Weights of a small GPT-style language model, trained from scratch on English Wikipedia: vocabulary 6559, untied embeddings.
Each number is 500 + 40 x the weight over its row's rms, rounded and kept within 0 to 999. Layers, rows and columns count from 0. Numbers have three digits each. The size before them is the row's rms in percent of the matrix's.

# layer 6 MLP down (transposed), 1344x256, rms 0.0655, rows 946-1017, columns 128-191
099:567509443480489510480520448505508468439551495442500465553535445459466464478489504407474496529551594524485477529563488522583468541510462456481481547448527517524490591396459504520491435491475499
099:609525501502503532467445494480528575500522495497470486478543482501532514480543546524497474531509535455504492515458475495463553505515564513559506536469575559493491532559531485518485436430529505
098:477549451525525502492560491476553458516490459492526475456520464504510491486503510501457478519532471517562412515580531543399460520481582442421553401539481511470521460513536520461526518530563477
095:531476496477433595618480531496456542459445468492473576475480494454458527525490495567465545579488503551506522502467546556525445457500499481487479533468531459515481504524535428466491550545490531
101:491535515490560521449426495465471488487461475476484438508529428491513567515495451442444519472550517522509494484537513479555468520478472617487517554484503510527575572474528456503442512513466533
100:479494573439544473476467520531534516537469483512488454486469458519497488527511551503430513458467497514483544523480465486461536539518548514484533503482504521455501435502499476571535484558493459
099:469464469501507503506524527577506446495413498538436473546465504521502466466443511541413475519479542486557481470413404473535503484495503508502507567502460445497504527473485452469527456479519436
106:466516440578447484535530472543491459445412498527479542524522526482467500444539501457444466484448451493482500555452452540548507572511510452455541499461442564515544482523461450427564499554487459
100:509439481594416501534513495504473464437495502456508500475485444444454485497473421444465496504402544564482473505523466516517433433450480474425518497496535522523532548503434573481492521561481459
102:451463535560495529440599576512534535577497489405545513495482516482466457431462522561526520490482492483474550523492543564586386502558552523491505549518565505516516562477492524509415497483509520
091:478493514601489488491438519494487537547534523483476452479465504467564496522455603456543533507577427552536503505523516549488513500527557509461538473492518521535500459492577528452507543475540484
100:543545510465477465471512507449493514583516479470484509506484498518482516498494515500501428477502484539533492452473559490536521430462486499519460482447509505457432531541518516490545551510512458
104:518444468462418620463519484528502565395495547552496470568471471501522493541499542513487450471454503568532451518492510446529509518420503502532532454496511474527489466530452533526499493460458524
094:517450523474544519517519508525479414586534538527560524528503504441540538506442528498474505465506474494479435539538473504526491456451496546504456451462557547441429434506437548492502486488536455
105:539488443505484488541527393457474457538476489558580467584499529451498514484513467500445519493532508469451549526432609434496472471555451558554469474510533506491489534513498505455484489523420475
106:500471459497506434486516504519500507524565486534547510543499565484484508463465429547410487478540496464481528543429384495521490512482515506565481525477538435517534549520518405481481501492416461
103:497449482466524539402531424463504478461461543494586467465478556501482496569462452441569521489445545525531514494490550473474539442470573550475416460502440549572498539526470456531471424466469462
103:497447461463529560491542500556457544557436475526473476517481605604507474424519510559531463498472510472526497472476534407571508445484486541538519495532497510500491456438494484445454456575591456
094:477447613564510537494489439466472504529476489523512470491474444614475569531454457498469481549486574457521577527512510465511521468524497478414484527560515448528538469551563455534467543528450507
103:546510527465482519512569530485485502544470545458468501500545507510546509445479508515531540462425471501468494582483512513515492555502525480507461499493521573520581551429539515583435490495533522
100:508431506503571513502483478493531443575473441533591474498500460557555541470415579472503488479440416474489508550515464501496501489529480497479477478495526472534440561512502524487589465457552496
098:499502548492518501466512515463511490412463438507527530482501443478532474437520541511571512563465521516514502523518532509490450498470526514487458535506553551453479457550522484529541500553557527
096:502494474477437566555523456538463525476529470471523463518450452529568486476495510575549438419532492538496516589440485457538464494489491476490545526447489513507542563546489475540507553468495467
100:406479494534501527485417523464532521461539543435391478538473513567531544514448488461526555504540539525511530414515489503512551482511477584465526551502514529524438465509480523515432503488489533
100:441478521489527541545442491521537524477502448423493542515545467436467493565484497520445495543521574572527457484545475446507487500496512554474464530494420459497466541422531468449547531489431466
100:496526479573568451573542461539508574507560498480547529510483506477552528548500446526471495517509450526495535546603465512520496483465540518427475568447471445498591470477446471455523501491524543
102:441501502495506516476416540513515506485529497465544500524469480412471498517462505463502506452566414486568572514500547480559547471534483546506473459553531539509474539547477477486523503421506482
097:531514465500494434501507483515395545500486524478541490491459514515521572439478466496490446507498424488531489458440526498518483508491491519505572493472566565463461501498505541508501462508496545
099:528495570536504508470478419566518459447477472479505532499504467498445464513485462604549503466541470489473432521530525515534536524606486554505500565544501466442486581494575429511525513512508532
098:545501524503505551519503505500492543472453546474549496439454446520546490465527534500462524501532496462397600459490521477505467559537558465450472591545432557492447502522574498535479538463453526
107:504508483515510533469453533582447566513517537507462554503527585506546517483500513545524486487483506423478454458512493496497506532526531500478540526580490482548449469480564521436463474516537486
107:443477540548523539445536565495522562535519530508482476548454517551508463550489460490448541529474485489454469526471432528510522501521460491498568467491487503523520470504514560487523506576498546
093:513523512494520511563466504480484456471456554530492549557480483482510516452467454528487452463504439450499523509527508483512589528446528478551418471501431443502574524482471428539465471446553482
099:555486490459519475455567525537491471425406488491528508516453516460484517516509522482489516464510474520475557509579492468503503470560491481499418507480547547563495544469477476570432510484434475
102:436466477508554472529517478504447542434488509581554501521479568536465480520522487476492474541458420475520447487459470470566465480574420556507512450543464511459465467522490495470504519518466472
106:474530424542510563506549420533440444530534513430451492511482444440512581472560486526529510569373512540519512584445463450500533509471567498518534544547494467518531472491522541469514575532482514
095:570487501532445439475440396399438497442474462516524495454506458476447461464567550436564471467455464545489547497564510422496502515529515535510546455507522516495564506534405569569470548499484475
098:510492501508503489494486467513432502447423497585472501450491450467477492486518519374509558484496526504550489552451437490523446565538504451538480491472547490427515549546558450482482573530531534
098:500499529423477493395576501477507511522551479387476492545461528560539513329456539500543543506505523443486554429481502477506525490462527536547520526435528536492495466477465532518431495496517496
105:541477468474496510489520527499485442483536530446547550442502534525467503514493507520488467502505422538470480467434464493503539449565517457492504476429479466511562516426565481515479595485551450
095:489551465500447467551460463519510476566488530562500559595539504491462451433526553542500486454453495514486469494555465472408487503536494504554512403515501433512486511408507487551527503519527522
094:494506428517467525527506506559513517438586539484443461457505529427491504558545537529535517474530542591414502469543596480517500547490515534527525494476519558541623523446475484501542489490496511
097:486605495544581483499484480469559489463419478515494495543457474454492486562569462527593492486568484449493485491529503485527558425473477512493527488557546443484491529571513478478524492481526432
100:530475489568529532428468534427518555489477515502563512504520516510531541429527544477474526436520412478503536448489525536537503550512522453564477510484520603498506467460481510493480461471485512
102:516519575511533486452518439492476408524598466460441529527492479487518505452504504498479559450481518501506477512475480491463509619525444502517523522504445479471521492491563535562463484524543484
083:547605514488592493501393425442471519482532461468470500499509503442470479463409499488500515477499537517524493487404489536540514517410481469484548530523475472504528504491534499554440450521429499
098:417478429522489506486533505457473540436526539567449470501528499511521462562357478461433454491464517513354548523515547491457468550524541476497540486486494502525484501450501466550527469480557512
100:437471512510497460449504539524541456448528462481466484487569481428536514461476461549519515500513515522548492541444526545527535576465479537503416501512448445532522563490452518494495471440461516
104:514544514468551498481433460585482486512525520499521454537532518531499516549569472510494465501520435513469510523581532438515515519533469538507464508528444453427516461482534514449467560517480611
103:527508512455458507548526504500479470484473458467529530495560545483521589516456442439580527584465538497451473468510501536552498517491483498477488553535427530566449499380523580429498543502510528
101:480539471462464519546334470477562509548494468506537456475448510513538507510536492577355487418501571482440493463470463538483467515462512490491505485425526410499478583545477455415423530569501472
101:524479481455498475497471504555493523480518516472476535522479469486464420512458531535506577554428527538503499527551550520575468507567464456475471511450517409502513426476518529615440438476516510
099:449556448537455507464479458489563536547512503514532502504501489442529459519475573481469530464484453493564526469497475540419538555508522536514449537462561523476553512507441467434500539520521495
097:533466448481542481535513515530487534410481501484526507487531565488481560458459470469578446534454417509526563547521488475511493438475511552578538457516451504552466554481542500531455497567502521
101:506518485527491487535513510485511419527458549461507530547514536572556482486468544496554448493472467581467462527475541534448546477408535435559495445476503484539501486435555467443493470468501511
099:493522513490491485486513530523527447545555552514589472530477591501534528531486513538486543469506476526529481554531516477457532479580471478473449534454539436455472440489441533477473507525481529
103:570508495517486555523551539558574519471491518418507616476544606503508500521475487526550460525511485500583464437468484523417512513528496501516428559521499411434477464532544523483515524479477490
096:529425555479428447470479531534472502521524540457547538515473440522539498499522542509589489479553511551464506508568532497538477467456497533536511473560479540525503479565551549535439534520490450
097:484496541411512513591481462524481450459489533516521492493489467436467498487490494489522502459477523454585487480399525506517525460526593512486466498532502428518413461415492538502538478552496501
105:443530505475515489471507481468478467438490528502524457571503509551577480530572500487514547500507551507535513515576421526460465500488613489572505476477513513483515479426487469482531470506519491
098:489498477506495472451531434533453526521573471583505581542405477459514440523505473522497511549524474450482513509523525514399489513533515501522452518463519435504531495485534457447442538541469513
100:531493542467509420515481509533526521540490507470523541541464536466512478478553523501546469509548486481507492487473528451497501534528501545447448556446540538453488527476501554525592509479408503
103:499517419555501460425512478539564470485503498539482506468487518460502514445512468477451581501529483517472443545433574517524443514461526474470504494506507526508460509472559441475505523506483505
094:485516480465467523538540503507498563453517515469566494509545409522483525456533519495410508475503462516458482520517501451507565532601461564524508550561443551492425445485492551460424514534537515
102:567418508491453463511550500555467466453513507411525508472515469571492533443473426507477513606525552522581504521542524557467480527518476555504564521493484478485494419442566472409477474525464532
096:396579574577503532498430536459488514492486468529531522512493565477503511496444453445427514521501528521456536445418498488489495452517505465524470486520594474463558524465490464533473509457472514
098:556451488565481498598537474493544446466553468571490484556531421550456531419410511512432503507531488556503529562509552490500454479562564486497496469460482518455539436504464520507506472493483529
096:481565540461498519470522526533472558558488486447480551479529515530506493454480452473498451496480467420576502481456521482494457473490557501535493471511398495458468535467435527491466469411525479
106:532545558569509515530468485436536515495475519546525470543503441497528504450507485579487511480477510547489502494425482461501510545549531533505524521501483530458490521508458508512474550431541499
099:497531491478466508492406480430466560491508500507520486477509500489447439507502486506456512487495475470491540483468516494528423482640576469491558465536484491528489481513530503496470517513527480
098:546517499532534586457527493473555528507479446474505538460440560521500496494513488449459498476498513567476544466496549528484477527510527491507495477483466459506453409478472476498560435426498496
112:528566522452527530496534533509456489507512541437559482428474547482565487475453486555473471509524504449467492523507513500438524457495488490481532555458500408458589540512535511549538509589557531
# layer 6 MLP gate, 1344x256, rms 0.0764, rows 947-1017, columns 128-191
097:450471463438479485534507426556575497480526510508546441564510551505451521485510608433469542482487553492449518495555422449465501584443558462555472575564430531530541566516486520467467491531472486
097:485537498483457538541523465468503436487455490513475433460539473518518482475514485516532491536559462493487429514520482500467565535462538485530478444491516534489516488498471626538482570482486492
096:423518489472495491526498447464502465453476524509571513521489471478474581541415546417507492491452482454498422550437475519448550512501474526501562422467526468493504504457474503524483435438486445
100:535569524480411528511489461580386533479545492472448524494521537450503446474419586438528479530493468556496490486449457424531515448562547462509511534543470516509496470545521524545564469497456494
098:496513430541497491501520502464520548516457465465574478567560430500478532486523487554399505510499461488522504500499512463575509527552503456492498549514491506578538474453579572482559446467588508
102:514500461491462489522572556502511586529440506520504467462454468556512487576507470519542494480476549471436510464505507510525559455513495489472475466490595483484563498483545584533510414455495534
116:579476520444515504587475540534518509565509492518424500517493509499446495451442514481514494567450428492444513537530524547431531441466575501503519458515405531434513491524439558560532503488477515
100:497477413499470496533535498554515512491480510456461474462508496528459462427483465506441461513473456574462518559463457545424500495490482550420519506528537482499441417471504491542531518489494537
097:515527502468580526517535459506502505461512474505531450500531512549528494471448441448467529486517487533461506494480443432497518524427476508443477477438475451535499449563523476451533502535503546
102:450530546480520548494507475455479469544487569552506573560458597513457537478571511513416487558427474460522487512472560514494512407510487471494524492573520460462543547470524472484505501467538422
094:514461498613523528606518480489487496481543425423506523501557553515544595526493534503490551484527576480539508518477527482490497525557487492464517452487468515568562544471434550495511506491478418
100:526428480507531507498527416498525546570576506488481492488476446486525536464477483511478491500511441522468487513445524460487484557492462492458418529441512485472564413516487570527507539507503467
096:490470547541497497493491491477481512529474509476481578438499512490540488546478477419504478463518513524442551524540539523464538456548457440515472437428443533501449559608444527488517476408539538
101:531477491473464522508518459547460507417532500489509474482536565477549452504451575428468514474480437470404518451443480527525428548485547478507439436472445494512414476526454490489559381474540518
112:504585474514449513521523515486502503518566506468554493527515494564489510461539551466445524471474521433560442482486440384457491541502522504563476450528472489469576528494524470495480527533538477
102:578413491420510490543501516489418550482487512481517459462466516463526468513531453536461456538478486473510464497452505432534478500402531428514455511443438505465454520512527463556508496543549532
101:460466541519463489504412536529474479409485531546527510519446496482492478555528504406460456536518471481508425453496530510516511445570465436515563515417520474510499445560548537553470474526425513
096:491502494520519498477493506462509495501474418377548561526472544476502489517492532477448521597459467518512461442430532417518528509499526562511489509491517490463536534498481495529518581515470504
100:513486483494508557511506578536418477503554474470495475470587533471497458508556518512508528510462490429417538483485495539461522531469457538492544574500537512450512543528552470478480492454524526
097:494440516515482538483475541495446421513481430580457487473501538493449535475578567479480572443421475472491485405485511503454530539545500547555514456534490497536513473534475494476505523486524521
095:468549494436510553456489515428472537472458522501536529432524474463505513539516540444466533529554497479485548562464451486534586501553462500509482485466521498507463560585567543511581535435541489
099:499549542491560506503522492552523550524531557508491503549473553438550456502400534488472527562469415485508500477513444523524514549545518424544537558581493589463461482441526472503503500519511545
101:571497495542503551575449480418524504503487572563451558543482507516455555547532470477452498574466481545468390492535460442502623508482493539466461490457490574499503421478519560477543495486475486
096:524447550419545501478500483499564547471546537514538481506542490468520544481497500490437514573486556496526482526503526426533476538503533476467554568468488497486508457586527533531522486558455490
104:462503541561557472529444486500486501539480528462581524463462493557521480501452501609470514498441474494455449546424540463482468534447514457465520514534467504580513473494463412571457475510528506
091:559497499423552589487512468466465518454402562531485541505485512437453419439480515496461515469487480498537543532471555481434493451533519465495515445519542584503505536537489485498503490513470531
102:534496498471501512519486419497464527636528519497569519486613518401546520528529537574455531455506530411464497495476447486479511503419446553437498469487555508593518505515483504500570528595613485
099:483478455454528463536445549504545557477412568508447488470489461510540495481439460451587465526498537519546469522497521428524513502466514522469496503464476436430445493586521484527470542542515450
095:500439524503445471494499481536495568474467512432517455479550583480537467452465520448442491535469486472494447518475523437555462514461488483485549481475447553494470469529521534461495489489512479
102:437530496533472558505524498480479526485475572418476444522517488510535483463439534478556468525490513525479493596389471459481525480460484409471508472538455477501542508497465496503548464568530481
093:515490558491480492475461466446522427470479525476514487558561464428502540526601501462529511483505510484460576473531474554582528504535504478530465473479546463483477515531483518528477456520540553
098:445475489485506472485486489581455593575553479530470531510526498573472458444554535498467606519505451481507446561480524538457453480477403485456448491546503429490451512505503507472587458488478533
097:496559529474550504442507445444512554483485495486468597462483546601509506417462502484515484523495487536500482488450558482481497504506497552505475537543520461415492547528436513443473531519586499
103:518493499503513498585471440508508506571478528491511499515537510556440513567510542464496483543503427565550437490478423494522484544485485429494507540562436526520489423435590583510515466395474596
097:448447484482490481537522544529450575520470483586482546544482500558490468508520547523490480541480445523508498451511478548482516513538504505529493431502478508545563538465493515587582491549457531
093:522472552521578457516491525481554534485543479493594460513555474490470535455445519442535488484528477486514531481482527501539495465482508503536484563511509500457556502531457447541556606531482465
098:535540554432541516540493456506550504486537461564532489519602491535450520468498498460471403521513528464466495482486489523555498564472480474518514508470448525479495543529479544524508520507483487
092:597506490456510492569538493527490484448472530528498530490564538463539532454495426557512492478546492455483523520491528540501516497546529605453483549574509496521566505494586486472486532484597426
094:460545638564475506451488516548426564495453464501544496500469509514523471512509495537463473443499468457477498525512529485493511489545480542505515498488485553513477499521498538569513460554484485
096:532523543453472580524453535513523407478478532435417549464560439552476575477444529458423469454533449446490489565437469561467462491510434505470530475531442482527485409515476503449496427506504517
090:478474464493628502584550500533407455465525488542467554540540567495417508501526476413485515437459573536505511501516527486486489526464444492436510537511483551547499614505420501439605521546536497
097:525488446585594491589447423542511549482463502513480530544546538474487563470471538488505435451531461464508481466533458434495473466525493488545557508516569496458495490492515524529478504413523471
101:587468481464500474510549449458583499505464475490577572447487496578566520537437485444547430545490488480574562441471458402525485522494414462492519475464539492453530512499530538494541541498512461
096:535497465507492587581527487458482515510453547456555440498526548504537568495514530479478487429542523497452533541464511485483481503422536458493485476572489507506564440489478518506535483478541529
107:485441521559438481526487525482546492535470493550516516547430428540554539497533458545435517540507455525501533535527512494549440507536545493564526444522496467471445479402550478482524456518504511
105:491494457528485469509463532431490456463545496504502461495481556577524574502497522472415506564478575577520476503425506471516487487517501470615490485468440528509506554540527465521532552486423498
095:454531520455526535479466506499508544511485513464501479522505507550465459550546527519516546449577502523557572554467487497460557494497550527463550542523521467541527471510517491481485534541447478
109:543519509566537477594540483500446448477486466442492473432549512495540565517458548549470583437488488489543526549473515527454479571417526479515517499594492484507493455481460475507443466479591568
105:469508444437551578427556508405588494469532532487531492508532473473446513507523546434524490453437450479405497509500509509500501461529538453464490463474529541588544526444512458503451464475553497
097:508469490492527532502493482444459533497513600434460496544461536479497502487498590461422503493471439460451493471471516427458531470499523493529479438545500487577536497544582467455507515474495509
097:451504431547496574589535482463508501494411503464391536517454504457539599512533517444556559509502521508470445501546490464502509527474503511486509449518430558512476558516565488485570496477533480
098:472512452501478526505487517542518467566511569469510489478537468503557476472482507519490530536488564484511522529475509434510565488518532439552544567471444529475517470573498532429544523501458531
097:489459484471543477560501474465447461577551548585565577556519510545450533516475486468465487460468541437599500546497484443498500529461531525542486526473532534545508586534489461501454471485483520
102:517437484482460494464471491483517486513495471517545554531533521413444486485484503480500459486453510566543508515450569424480545533530436527543491470536483501521507456515546526472516479489477470
096:482527479513495489551468420456468509443540473544510476518498528555501527551528498450486468509510477469438486541487483578535539531459541565445533554570472545467550438489490559589513425499567483
101:394503512510532481515456449527547465497554506489549439513510492511537518476544495487515497475513453481490518575475402477511534570483528381468442521565473485551530495559531540471498467506494459
099:505474533510480560512495526440552556551490454470472538477573462475503470456502522468444548462439517528523518471484509460444591507494439469525540512565482449481449517465457484580546519475542485
099:535485561508506449412535541506485463522410483463594462521453492570504486582456526465466530521493471397520492515433567490490528404544439468548539372535512477519489530521533532504462525492448450
108:426522478430563514451494495528485547395550560509450492482518514476529492450573498485500500467526466462508441519514417423467504506473518472463474493541472439498519468448543512510476488481552445
104:502534429518478583466448430472575534505507547485493525467437482494543488538503489480515483518514458531459519490478488426449493469512412471486488443468537496503488440550511486422510506487506477
099:526444493460465478569547453513492493483500459426457530500509513473459539438497558426487520461472589552586493507437488418572561529467466454430467507490506479503459462494467528469480454519524525
097:430440483463551501514503462489497553449374516477488507519485506560511484471500482499453513529522504483498468470486483492489508549431521454411475486575503545434493507501479525501517482512551437
092:466465572468522478558493497504415515502534478380443457561479521507514463513506557469486495518501570457560509461519432475489524587520498492488558526501503489505398503528520581547565471480471466
102:522450545415461462512507465579560557471503500490482522488528482566499455478511524497539513547501432552448434489505539518508485527527504583557521486470463417519526537542471488496519508533560520
103:431467448536476521495520487479469472539525438519492572472495567450386508480504444561596510540466496485433461500458559495498456515530526517474462548499512420468530438482483501484556568446499516
096:475479455541581470470490501472542543463561553496488566534500482501507526409467495525596505548527492424531516531505461494499493502501514499525587589486532490507457430554515489487453530549498460
100:526467463536539497540515550507448438519530550467464535545459521461559566517516531506536517468529541508493461478489478536529550480508544527571578531573421439485505479530533485515497510558556514
106:513487539537526417418532460453508499523534562507518524557573468473581463487410565512491482483439596470508616461453390510497536564502494502471475534440466508536514525492591554480513477474504471
102:445471555435460591547500489503483612454479510514449554458513472451507497487512489475473526524477544473484506531529494472511515483553456502432538479508455475457490532528553513592522529547422521
100:467454540433458566503510446486467506468513574519501479494470555483487490447510527501529563593463472529527467513485504543538565507538461509457489489557466502486454527494529533538581520471540459
100:542400559472528504479488475501497493512492483464514579453493489536498527428505497445529511511445473465452527589469535501531501474464475497479456524518538487440512481537533461492516522548502514
# layer 6 MLP up, 1344x256, rms 0.075, rows 947-1017, columns 128-191
099:545390605549523467521528502490483410525512590481468513438475510511427539524483472560553545491488545515572586436531506486458509518511510536504484542495513514506579503485465534510530476517518491
097:499488561500496488480480445506422480525522494523487513489468543447514519594501544446490481502484534549459459497528421505553457503436505499453420517417512487497466528511519443500529512499586521
093:481572519537529467454474454455524603462545516517445421455500399518553497528549560449488450498488488480445454516424421527490442522482607541503517542530486436465537465448456495486457531507476435
101:487507463509513545504530475568508406434519484474505486513468495557525514528512537559584488439424485491460466490435498493517505512528585544594422493567427525462480433460451566486490520477544502
102:520485528471463453470469469563546502479536452442491435461559518528566540473510498518503512503450531438535508524525488535503546560447475544524481521484505493532614530528457469495494496486558511
100:535533521492458516450512446505553516481470463465453501563482563515441522479470475517516545495483494489465492545474494519504415548477467492497520486479508471485499429528428496436537483511470476
107:559542437505503418514453445517479515468470353514454459526524515486454476491536427493488483505575509542517546535480484491520502469475515506504554412504452509502512506489375530439523513459491540
099:453492585477485475486461470560420489478486584489530530507467504506621520479453504503496489467401538519462492564526518583523473496525457488470543511461469473532504515574511521512525472459515480
100:549453474461442495475510543499472440479528519444475507432442530437544544483473489553514502431573493562499524520535492555560479431566443604513469397514541465459450507476455428551521509520520493
093:524496509544517481441528499509479513500509434506470534518552452468377498450553539526507466557481518520513516507429542518436448552443502507521445500449445516439509500500471486485452545528473527
097:424480490548511517488507495483483537420511493520517536534484525523512466542522461521548464587532425502543553466545477451535484515466517497442507447482469565508467485534457569439461542496563526
104:547437540474466543501513485481497486519486458485528425528502430485504461497496482517420497524533498555450543577514520481534491450464511500505512519457581464540493480496457489508542510455532445
092:415458457516465483559499532482499558497481523495409511509498555546485501530476478498489542577495542498541490492521456443503534507495478490448462547493516549465539538503594533528527479450479532
103:508515471435467484531481525516484561441478471508559502538494528575492470492498491489490551537483461500533482506558482512554468407574573481501569459497520462522549508555551532497440431458487520
105:468496484582526463478509481597452519483570469457453524540456534457458484576470479499485457553524550506445493468504465466482492507535494549615478546550505486487500487513510521520477484489522500
104:497500455508535437501582509502526563588484489481512498537477542545490464497455464527372537549529546513502534495389546475471542509541469503553584487526443520600463499501523519516529498481529560
101:456522526483516534477473468526380506480521474482543501502417471466516439553453509483483514523491495444449563529468435490473477481494592471507468501522558449466488451439542436559477497402462487
095:490494517495509499627467461469524467491474532444447488518532457512488588535536446557543477506500508490522528507508531548489493538468486496524501548495512493518527470457477510497522527483510501
101:515490501518497478492522603454458426526505519461491512456529562529422532564423423542507440511583482410485496446478527493509446544596500475540534498545466478539479514425459486489534479530597541
100:480520490470525440519481472445532473469522414381490486479527504490505537527466459615564454536460509527467567515482587530478526513455449446516475522511476434450455483510428448458470552532434499
095:623498518517543556515567493500449449553471446477440542510523537437518549509543457548494474538462421519509509478466536551500473495467480442488469485524564528473498466558522406562515543549487526
096:419543438493521503483498527590608546512589459521407463510539453516508557590490489537563543483378501505514508511526538518495501508574545565510517508536500435491519542465509529442527515470443485
098:508523496485497471442522516449523502453459511493506540574437531569524512545491487547524490529547462454519526441483530434466606547522539502531482512446510518453459515565543496518455520538463601
098:502491527590559553556587531526554480549460483479544558440529512437533432503471474536425534464549466544520487505533487493466430455537502473468486518539549481485565498537413494520472479511519538
099:551478523513456529463536503480502498428470601533527561459519551447521462568549560485531510570521535530490439451545521431543467546437461499535497524469477488466494480457458496447535550532416462
101:535487489488478532547496488498474461454581492474467484499507506518515482480541496507482538442483504514498555464530465510475494492490546529486467526518534505437494533536439551541555414479540449
098:446529452530462467488477527517591509488462485501475485510472486532473486428418423490504476459535482523526515502459564496523505479529517517523480424517486453456466514515526411497507463495593515
098:544483573550443595410597444499520492541521445552510541463435542442505460474468570476409564463517466473513506446549463536474513429542500548486468524498477499448443480431398493532501536493485609
097:472544439538436417504446429472450518458500549525495472539522503565509549574537476532487486485506486497644449428447436449506484523474492481471511540418532428520492495511504541507482480433540413
105:435468503556455497453561506450517541548514578511463476497517529475514479497424462513543509491488569492510498518494530499441500535469487563537542525515460499488439527552546525498460628573593567
106:466443526491515524539474562518548573543430475558499506489493554600537519495493564530490473440414391529443439527468465523442488488481517484511484530546487505570543548487529481499518498457467577
094:499574493526528523480537470485551527466484477420537485462510444576511462496473565470528558543516493534536492510517438508484485438520440508431563501463504450462487518493511513471524476566507504
098:462525540519480467508502532503493495458440500517481510467468539505539463547523513466488498456531477507489479502522528438465536455549523514531452549497525484489519550522535537417512414513523503
099:521476517527452402490588470478498415574498491525481463532432466500454491485489534573498434452532530534413484553532494489522511484516470501462520498548539441553469461563566560408466479533539450
105:567428445492569538448553468503404490453429507398465417512534472567582519539502513528536546477501430488435435556495488486520508523462490511456547498536450475508509410538562477439423481478472510
093:478474510463509492529504474505503527458503443510552510534517556499466540518470463519482506460420493536471506464460418473471534491497519541487512498496537530454550510511509526498468499535466536
097:496522495562474566525511461504523466463501472515547542480475478496534501578495567446497558480497494565502521505497510505533482524520532509521488472509525455455529480553522503477480589530518601
095:531538432541571515518468457491491495561469498499522536540463529538497529469477555519463479509503475571516448503489525538492464566526506485492479523512557549490520460519462555517575511441448481
104:469483533428478430555576535447521575537509562461462536477537558515487524527521451482509544550490598551452440535504556472485456479491494520498478549552452478522529464475476570519515486516548484
095:507546514472413498499518528591491478548462476499519530423485498516506535488512473489555481493529458470474524585476548502460542546530519553482477446430449466468475470538513486510547462466578508
093:509554517471531489484503497421516608495470537507513524462470406522456516535483495543526564436492492398502540560471535508552461540470505528545496485544540474495476485542560434507482484623459459
094:558458567421501490519495537470539485511469525464496501595529563542498510565475466463485444523396481530532497510561548524574475539450505500504477463530440543451543480478544498532507566512567504
097:467556534487452493530447533446519571492516459447464448505557451493506442436486499527471557471463432561484545514549581511525559497530500459502569467444541494546537500498487492497592501485534489
101:504474586539527500439517519484505505471554550486437535499542488505443517509559519457528456491517509523441469545525515525514547472480458546527450533546511458522558546484557581519481491497474495
090:467519474491498498491602460540524548535465442536444536524461455523534447467505469541477561538527490469516474546495574440512547516592532516500492409475503439503531443487516472426492499451614500
097:480499403574537504455516457482517472516484478517435486500514463504542477469455504596481498586506474481518569529528523470504503450545507571579496524493524425477519488427480513488517469488599493
100:519536530536500461533539543491500555471478520477420447490427559536480507510512504537472491543391498509526533575481480538571472502503471463492453480494473483445510581504523497505492442550592486
104:552493498408445492517557492429468432492507618486496494479481509486560426491574527482433523570573509519470438485421464486561491518489473542515478533439469466431570457480498546436506522472459483
100:473445508476534463432497543529426533544478547484495557507516444502468495502547505540492485490512527524496506520523491464509486490532458491450535484560494527429498544479461493510553523519531460
100:505530521550386522490496460517566526485531488534485488517461506489486452451506520526485463604505584486504505463485541483606511489443551571492529510442472482459420502460511579458514502365453523
100:526460617486507448480442527484466473510454404536510492484459536535548487504498442518545562487578474487541535463509544563535437458514440399483455594490546430586475482454483464527478504547501550
098:437561513521557496485461472482523549457453476491477468505441495548437468495534543480525515486517460560504484480448448509527461516474517457482486418556509439578507467566506512524484497398526584
095:469458482485499541454515460446480486465478464504453486515530461469515526496532500502441506497478415508466479493493495503492519519511487520512516505561492571484475532495517468456473498517572570
101:500512546459448534552530568527517506511492442502538556540450467524551437570547494562520517547550534523499509526535562545479517463540535511493505449424528455536516454505559460398549464469465498
097:549481536500555500488456467515492470497473457545553493516434538561510471511546504443484445547505491506436491479451475512522495463492524562479532416533501580513472553502471455462534504503479489
101:544488463530557531517513569452584408444531467420526475392457445498476529502517494467486421493523568515545492497473540566585571522445517500523501539424471502464523533481547497561450479472456548
099:437475482505533573450504490475495428510537458447541553511531548473526475488479480502489515568523533523504517542535451458440469452528567456478564513636493470514437508531437601466479532541540534
098:467539470458563486511540520548514486474450506428563486470549496521471450483500449494539499480541445402549467585458418526522476464441506475516511438446521491486507493451492463579488463497461446
112:502558522451557483537527545467526505444530525485527490487506502510477564471524537524523482501509541486543558455530452419506458458505502432463543463528433487431585427518503478539370535475522432
098:562571543520522535453480492433552543479493519453513501431547513506510544511572523494557416515492574463498504514459486467568483492467560444498504470424458482554575496514512503484447462485532469
102:465498514528504537434474555514554528530448526555542516557505523490546495536449455488564514507539497488449576471514478457441487497439541471483500506488439515478494480519559453513474530501501512
097:497504471490555554480449479494533561453514557495561531481423525544483501423474500567495518470452514471564507487563526451455502536432480422542511534554502492474424476488466473464527449509525520
099:551451483429523490524519532537469484463445534559419555446491513421511474510475501534538515574441584532526545563496508497592484440401471535458489519513489519546549523473565458451467382530520565
100:561539443469499585516578464537486523472479484574468524433489448392470519471483515615539486508519553479399510513538520503466465486498585546525561541532506519474474539523453540513511456435494522
096:494497565480551508552506520504530558510535514501515470576466417447519460526501554471439499539543481519596522431459528439525501488458443521544435518442563508515463522457530497489455500446503403
098:494447519543433455521510539508527586412532515473471548534448528433420461521516528426451523536508556496471544453545510476487431493543489552546507545435496515536486450532572621468398503491470533
096:530476467466507482516621463410491428483528512483504482461587454462596536492484518534433476472487484583515476563539476508516449427488491541535557577553479484528523507500475510579510486557486472
104:536497451538442526579491518520569493478467478449515523522524511491447455541467487506542524476505477461459518536540464494534493543478522432489492539542484549466441528508511556504471587470512565
104:567557471466464426509537515529519519562526515457494484535516517556501525534622549482478507523569505472469518461475517528441529413492562522532501582512507534485440483516468458442548542496530559
099:503447480410520506447480528441541449560405515493437508421448487503549492506525496483518487507512515562422566485494521485453501546537519512473532526473521518421531569530541564540533498507472585
110:554544559543476566532490574437484445605478494474393387433528520475548506463542570555516516540488515577521492517474474475473520496436521485519516540494530489533516527486496558548416531548492475